config = dict(
    hidden_size=64,
    norm_place='pre',
    bias='all',
    init_std_o=0.0308,
    weight_decay=0.0,
    max_grad_norm=0.5,
    decay_shape='linear',
    batch_tokens=[8192, 16384, 24576],
    doc_mask=False,
)
Each number is 128 + 24 x the weight over its row's rms, rounded and kept within 0 to 255. Layers, rows and columns count from 0. Numbers have three digits each. The size before them is the row's rms in percent of the matrix's.

# layer 2 attention value, 64x64, rms 0.469, rows 43-63, columns 0-63
115:101162117176156119137149142124111126112100157101147153138129082130127099110139121123143096090141137111141140137119121123089148147080102108162138118089129141189119166171136169158146125097132123
106:144071146110069157101110137145153119097139114126140124134085136164111137144139131148145111127151109117137166145128145101123119162111117131124127116202131091119150136112169108147084101108155113
128:137131168190127128129120176110119103150131125125165162120149147107096134130120093149096092134099128131121146121156119087102125110113104121117104099114146106125103117120140177120195090155144138
119:117135150104138174111110108136123121119111129147163145131152103115087120133139135092135115088122136130124108091129120152137204140127128091111138149137094126116124069151094194152125123159109126
140:167121168168117123139179144144120177158138132101143119198096157100098132106109108090170109149119120110113132114149109119124121152132107124166125148113125095124108144129082122112132130140100111
113:118134154094090126169142111114113149156130094162125122153156170098117133121079127132120124121144095097165141087142128146153102104109114151131144127108207159138108133109153146145116146140111106
118:131142130116157135105168149127120122112113122121074142136137146136150105127137085104153087096154177148076130138148159113142117163107155097148128145129133146136129160125073111149131150137116068
123:129078099136142135094113140122139152125137103129130114139117154119094104077141140138143157120174137171142127134091141131148107140140132162156135117115148094161180144092104144071131133109107082
098:139145158132174158098107142134124147130139101123146126150111129170081164098161109146128163122109121121149075127143126086118111112135130146095104111147116083126132115172150126140140136170157077
094:143130124115158153149119159108103115122148080130137121159134061089076162166120133153138126153168124118127127122119129102109120107120085135117146099102164123112149105183117097117143130133161141
105:133062150164114100141139147167105120111142111128118126149118140099123085101113124135137086178133128132160101157105097156154164153162126124151158126128134100096142123101120143104113150101165153
122:103133139170132142154113138145138176078102077128168145154137144135152098107142083141125112151155153141158146107119160131147127122126146068109132093115114103136142176152103115104125134102120123
112:134180151140119122120087120111122165099150100144110142119144148153148141137045101153135112124164153083137118137146142111131129142140131158125131112153093113092149155107134102107082159149124144
125:181113125102083108127082129155132127087130135082111181143113113178155147154095131148123145157125137146139142097145160129101114127111141118148141126123125085116128084158137164133143099115116152
104:129117127151097094158119115126146163148151121128147139139150138079127141138154138130115155122124137109132122108164110140168111136149093081098092125092153109116142109104121151155057145159126182
117:137136161153093119133089083126099077134157107120113134157139173116133142139110108168132128133098120114125158141111174155115178110119145077116116166132155150109144124112165139118149135123105092
107:171144120100116137119114131136116130131172115137110147096123096134138108146128133106052121072143164132119124138121165159140149164155131150105143116175154133138120127116095102080133141148131085
103:106094145122133163102066122137119166128137111109106114150125112143071112162147095154124117152130144154118155109123165123127134119085133143078126184121146092143141117150145155140130133125126080
118:145120113081123180116103088176108102142151142118151151123101133143166156152105139128151099129197134094119113163103143111128101107125110122131111135109113172119110105154125144153097146126141098
104:139113152117073147120144112138113115111141129141184092139108132094087125139076117159085150126129145130126146115066158119136099126115117137159129118149155173162126156141114127101168117111109117
107:127124149098146103172135111092087120148177127099147154106121081142119142123156097140096147086129119138131108098112114137118110118128150140107137108161138170130118104133183131123104172171114099
# layer 2 attention output (transposed), 64x64, rms 0.386, rows 43-63, columns 0-63
121:150086085094130170111158117135149119133110117132132152151108145138160156153162172150115139144142151088158147112108103119105096130132118174082131093138175128130112088109113104116104110112149130
116:167119096133150075143146121083119126114164135135118107134139092155117090118148085101157138079117128150146116132116087154103136109127112120134133139094135169161146155143142124124160168094165140
129:122109117119128102093121106159136121139070097156070123099108153147172177092135087106110115131150131134148122155116138160133117158121117132129147168115098169164134162124117123146095136144129146
121:146154117150109063105153143130146120116109137132118152134189122113148112162124136123087112125162150149149155144125114114149119153144100126156117111146161145080114142082145115063103107113122132
141:110125125074145138156155117137149111093151120107136094100142136140087160161148126138109134135190111118144130157091164122133140175133132135066103101127092128123136137124152110105129108147102165
120:106132120160147151149109141126115087141086188148108160125122122133157154135110100118164133158129149108119100160140106144109183173133115145121120093121094082093140129109099098108130136145115145
115:124157131089153150158142085147135139139151085113168095167101123077159143152120129149108153171132112138148146107119090171099128123095137117109079094120145113105135127143135143131092110130134138
123:122148104127155155130095107103141108109137176065106160142123138113139137103123093138139122135172102129119107142115089115133141114100158121134106145095173140095096142154160164157143098110160155
095:131142084131131095118145050126145121122094128123139106118106152170128136101089127131151092138106129151132158132116126149132131137112102062144157134111139126149131139106148148178150116148112180
096:077139140174129108158122080106085130099095100125127117134149151170128133109108109123097129146098133153137088133159120174117112170167162121134136135085133124148146144118158129102163121108128147
104:130127139117141154110088164130145123110122166065129109106144095156057136147122094139134150109167124129124119162129138086113139132111154146127144151159119160158098135123148120104119108124173091
129:163137123098135146118125117102161134151127139099143105080148106074125166138132156075126139100113140137102133116117090143107167133141140178108139130144165151120075125126124144132132088172142146
109:133149163133154143119126147099116134137130143134143107140124127103131085164146100042140123108087127117139127127126120132125173106150147110111110109069122164152201112110135134142136118144135133
132:110140103152126103162154156145119128144120093168099105123127111121132104143152150108169082070125098107136118167133105169127106091122148170139117166092132160133128158157133128086130113126111130
117:142102162124113157133106140155074119115100189137114114087131159097101111166114130090134117110136112146137083168138163149128158167130152111124142121134104162120110149087108126128130135165118112
123:172147103132107121109108164107145116112108107146138133128140091123134171103123094107169154113129089101123166150155110118101139148160105142139148176137091101155171149101118090104116141140143100
112:121177095175137138139106134156122141169085117100138112151122137057113139133134122133136168161136108131116129135163105125129165098118101092112123124130132138099170099126155143146119084095150135
116:124183089162109107135151113100147119113102158114133142162147112114143151088110132115156149093121121123105128137115076163101113114155114148182111124090122120136148148148144130089125097151162160
127:120137125138141115149127168132123133143106099132165133145129092145137122163133133147123115112074082170121120107125080125131121154111130141123180106117121083099177097099157132112168166098153134
111:129156118126139120151103132142108113127143110117071180121123124163167146095173091119115133115138107087129085125141092113170147151120110162074140153140130123109158135172132110109125155104138129
113:126132099149108133152123148146106151166103145106123127137115155130104129098055156133168136141103140103143173137169150117125142117132119116109192089131088096113124122093123163138143137105106134
# layer 2 MLP up, 256x64, rms 0.445, rows 0-28, columns 0-63
087:154101133136073169145146098114135132164121138108124119110111192132124145117125153134148106109138106127123072139164130145107140128144128101132147169153077161132104161130162116085146098132107122
103:158098120147111144133065156125144151125134155121112110183127137107135088151117111116132140101099134124110133111132097106122133167141128101201151122154145110150113179133136109125143115128141075
061:093139134112114100139153126147108112168130110145166186131120126109138069144190124113101095142147178147144097131153112090143107142132129136107129087097109097130146155124123145103110109118122118
099:141156101173110096117122155112113119131167128140122110178171136097106109159110105139126123122169115137155136088084118108129078133100149119126094147144159111144128121143100102177113098129099122
100:102098151106138094154130148135097143117121111116130088098162150134135088151116117107145121195139116081165182160132130122102143145164106135111132140122110119131130137114136107089119124119075161
110:128145148105137095125097118107126175098127117077132107090163190154111112133093116100148118165146105118110134139124162137106153147163119078148139112117132166150165120143156121127110127163121125
095:140119107058163169131131135105148138152137134094147105117152145112148205126117111086162145109104109112094114130122135123125144143150154149105149122133059143125155126109125130143120109146124143
091:179147157121138129119082136092095122088098110058161136130134161115148132131082142148117131101094135148134146115129136109105111158134153144174118111149099164122098145144124128119124121148112091
103:126146145091093128146085078129126142115127164080165137124130107125103132114109110124160136164128159125130121127121142159086151150166132156115121113120138139119179075099170126100126109169132127
084:085182071134103129141136126139126134192132084139133135113134116090128101161080156153148112131160128148131115136128107112164141105127138112141115107097139107085139159121106128139108110142092154
094:113130151071134148127076097095118121131102142122160110127140096141118127165113167153097147125110153154118056158129136148126171169137114125101116115140112126161158110134138137162115125139152105
105:106156114140110132160117103140139090099118162115119155115158109162133174115122120156117113130130108133144100150133178127130153114161089128088131100109099073170129128142178112096146125127123167
107:106113171139107141146146159171130130140114114132187096138131168121117103153119123122155124103125085144110121115133192079148110128127119122131111114086133145154179081109141125117116104129101113
097:139153124141144126090104158092104122117092144103138113150164138123139139127121123165112108172123134170149165115141112140101138085166141108150126112162151094137111149093125114201123117117129089
100:144151077150073102108116096129118132120110124145133109162134103115102115136106128146135167147075128131137133125115186108114129144166133113131137146177158097140153135091129100125145093113166095
106:153120135149125114147109100166096132157110134075163101169150139095144143140140111141090122133095143160111108133111141112115141167133082094138162108153156137128110140081148120103135141114117182
099:134131104104122177136159117098102126135159113123106070129148133106120170154120129136148137081094110134162127124118090116150162133129108100146206102117113155122139167120095135143109124117142128
077:115134159104112075101140127061144129112115167141134188147143109090146181154112143154129141131121166157153102151150076123115140143113105148137119125096133118117129123125125120089110109138111127
106:117122124141116091153104110104116111156148156117149104080115084096159131110115132169127080123156151146146107134135127154163158115119112097161102100105082126126163132141180139130146114142165142
085:100133157132101092105149135197090094135090144101144159109142113127104118135138136153149127140123095162149163162126134105129143142094113155125093149156134149092171145110106105093116131128099125
081:111083122099097123151123142100143160119158126160153128138113147096079155144133120158168109111117139166138084138165110111073110159125144126168133124132086119122137143181126114120140156102118134
096:165095119130115114104117149140173139122129132162142166109118121105143158139119085105151138127061145096133140091101123083142155116151120144163139152163127121141138149112080100115115142123162091
115:102133134123129100117141142176129112113107137153062156130123136106163145126118131141089154132175102152148096111126164071150149119106091119152119107179130109130127152165153112118110142151106118
097:119120151142140161124082129119130119108122188172130118139105123134107108159117085091148109118107130133104137131099145103159153139139164123153122094120090079137122133157154087132164108161138087
101:059114117086119106098105156110121149099100116144105145141155102130156145111113119139145106127130095158149139129151148126137102107099108158094125126159132109148206087124144138146135116155144134
101:099156137168119099117114104131116145122180129100117126139102124103132146099137092074135104142149124165099140126117150144119112123152121130156108159157155148161103116097138093190139170147151109
088:099138107153167115119117161100088136103120131141132176154138079088137095105124150151122122131164118147155141135115146116149141092089100142131127132120120147091135184193128105123114155141134125
103:117131137153089161121068134127142143119141167113142172158123125110114104122159147096114144120152101087125121110149153107151148111146127137088104132156138105131177079133138130154119106168119082
089:138150115120130096087105125157146150103090137107122121099129182098167147128093147151146167188119127117180116160135091143122152114111106129149132110131125135153127096124180133151128143112103135
# layer 2 MLP down (transposed), 256x64, rms 0.205, rows 0-28, columns 0-63
081:132148170134116100108154117099139122154078155134132143119080124100132165167089180117116135130140106142124168134117112139137137131048131117144106166131143131105100165107108120154139113129134130
123:138132146153094163128099108104090133163092102152137134112154150130150127091133145169120121168152115132182158119091121109113173120114139085130108131173158121132122149129108137088119129122084112
067:130083139113147137124130122134114113126149143170142099169130120168119166134125149159152143122131173129078136092132138085112116086113159097120132165109152109133153132111094101100068144113125144
093:145142127163114092079177097136132134133161127116174112127146075121113134134150162124130150139111166101152087127111103134142112138093085104114151114089145108124135165102146108148140139170137120
094:162139135131125160118099166151106165126141103115096144121107111121113092133104107120118115176129151170129117123119111111144117161147126160091142159093148117102164120146110124123075134166166075
135:155157117112148139086139177128121160129139108137098170070169112103080134129116101118120136132146160088103138130134136126113090109162121126142155150125112160117161125155110122135110129164166093
089:133153083130130137105165146101126129103121135129078146119124124142086077148127160115104128127117113126152169106140146135105139164086144104167105123144075107132136141168161169170126148121122115
082:172103110149087123126177183117128151129121144138141124091113148140095102117136143105086148108138114124111109136144096086118105085113137122141108114188157174145129094149157124144119136114125105
119:130131117129101107077175136102145183095129153123152120148145138155160154160121142081137169100120100094082128122155150095148096135110134156133131114123113168133136128103106145142145152096113117
085:100135095153098156116176167125095154101138095149111122118087099145123112129131131102131106125146134107119111165148106113143126121101139125144183139107074130139141164115095126143117183166148147
098:105116149098169137176101083151115116103103122146148115141147153150165109121125132166116138153117123089145120124106096160147128116097113125104122178141150081143162138129133128125092094114133180
113:097116152108182135155104126143148094155149134141117091118142098137156147131155116176152155124075127126101128153125110076091124144098116122113120099163174116106110115129107155133126105143163137
092:148136079154086108107120149166158126142135150118113133151110119133114131172129125113177106143117129151154108100111116117137143112111157098157132174119084175119131115116089145122071151114130160
094:132105136121136164097098124135156128158127127189138096087123157130149079160136130101124163127156124101140121112143114103126129129165110128204098148114143175086114116117150115129106114124135131
101:135138099126113117119148107114115121099165086169149142104100103136164080138152157098086147103117119114151140124126179144130124166153161111104089118119149149114182121152145128133134082114140129
118:093091114165130112176133118152121153099151135138147146174135095113100125112129151136142120093098155141082152117109163147119072128157120151135165160136120109095134096099117134129122091105155141
090:117145168127115160112150110123116130145156127145118156119147132115127143122156124146075135059118102111115123125131116178126130142098123071129144134142099125140081095164135179126146099108171128
077:153147141147151113089150154132163143155126136092118150137135137105096103138087149078140115113098119128116101113135083101128137133097154115111120142100148176113146109134119164166178099134148088
116:105135145108125089167091126137156110168111115140156134063168137137164106144122152168153140095141133133116123139097161114141120114089123118097102084119123118154151124130164150116127143178110120
079:156137128100158126110123148102135133154137105145114122121139124131142166097139126118140097113118110154123172124128127127132188086095108124125136121173082118110125178073173143075101145129121112
100:162104163125101117104174123137140129157086164135130163134106127109103152161159137114133117155120127126116158124117076120151127124062107093146115127136147120143142064146106152152120125093114141
111:116154160184136156108116154101107131173140137136123145137113107109100124156125107118129131149105137140125121098159094142118107175120166092157161081147071138119135157122121090130151087121132128
127:146138116139091138096122124130139182119104120088125115144140172115105154124074150087103144121114106099148144114140089113119118143158148143134143128098144161184125114151150114120187119117135094
103:187112084125101177133103121141144137132130100160143105098112132173074103125119153118116144121105156137107150097138158141102125119137142126129150139138121105128141088120133150081167084164132146
085:118107116110138133099080135125159097148086134130103121170104155147141130145127138109108119126163151094130150170153119130118140100092113134086073127137121155129143134140108182138115144174156167
105:145120159117121126119108149123109131159131099162153120121123143118119112109140090158181142134089132131127136096154080140108134066152145152137131162159128103150117130085133117098115093100140188
090:093169141116146127133133126088082143135130178128134139114131099175112129116117115112114137133102169104110118102149128135119177078150148161116115109122090171131096124149128135133175152112128173
124:082092150123086148129131140126099149115127154097138113125140170100113128150124155103115109157106119115170171069101109123117147175103100098097149118145147121103117150131154146171148130126142143
082:181126087121103075142113122132163118102132135095143117135085170116102154144127135153122141108140144113142138165119109131147130150085141103062127161136138177122122122160153156120117123115096129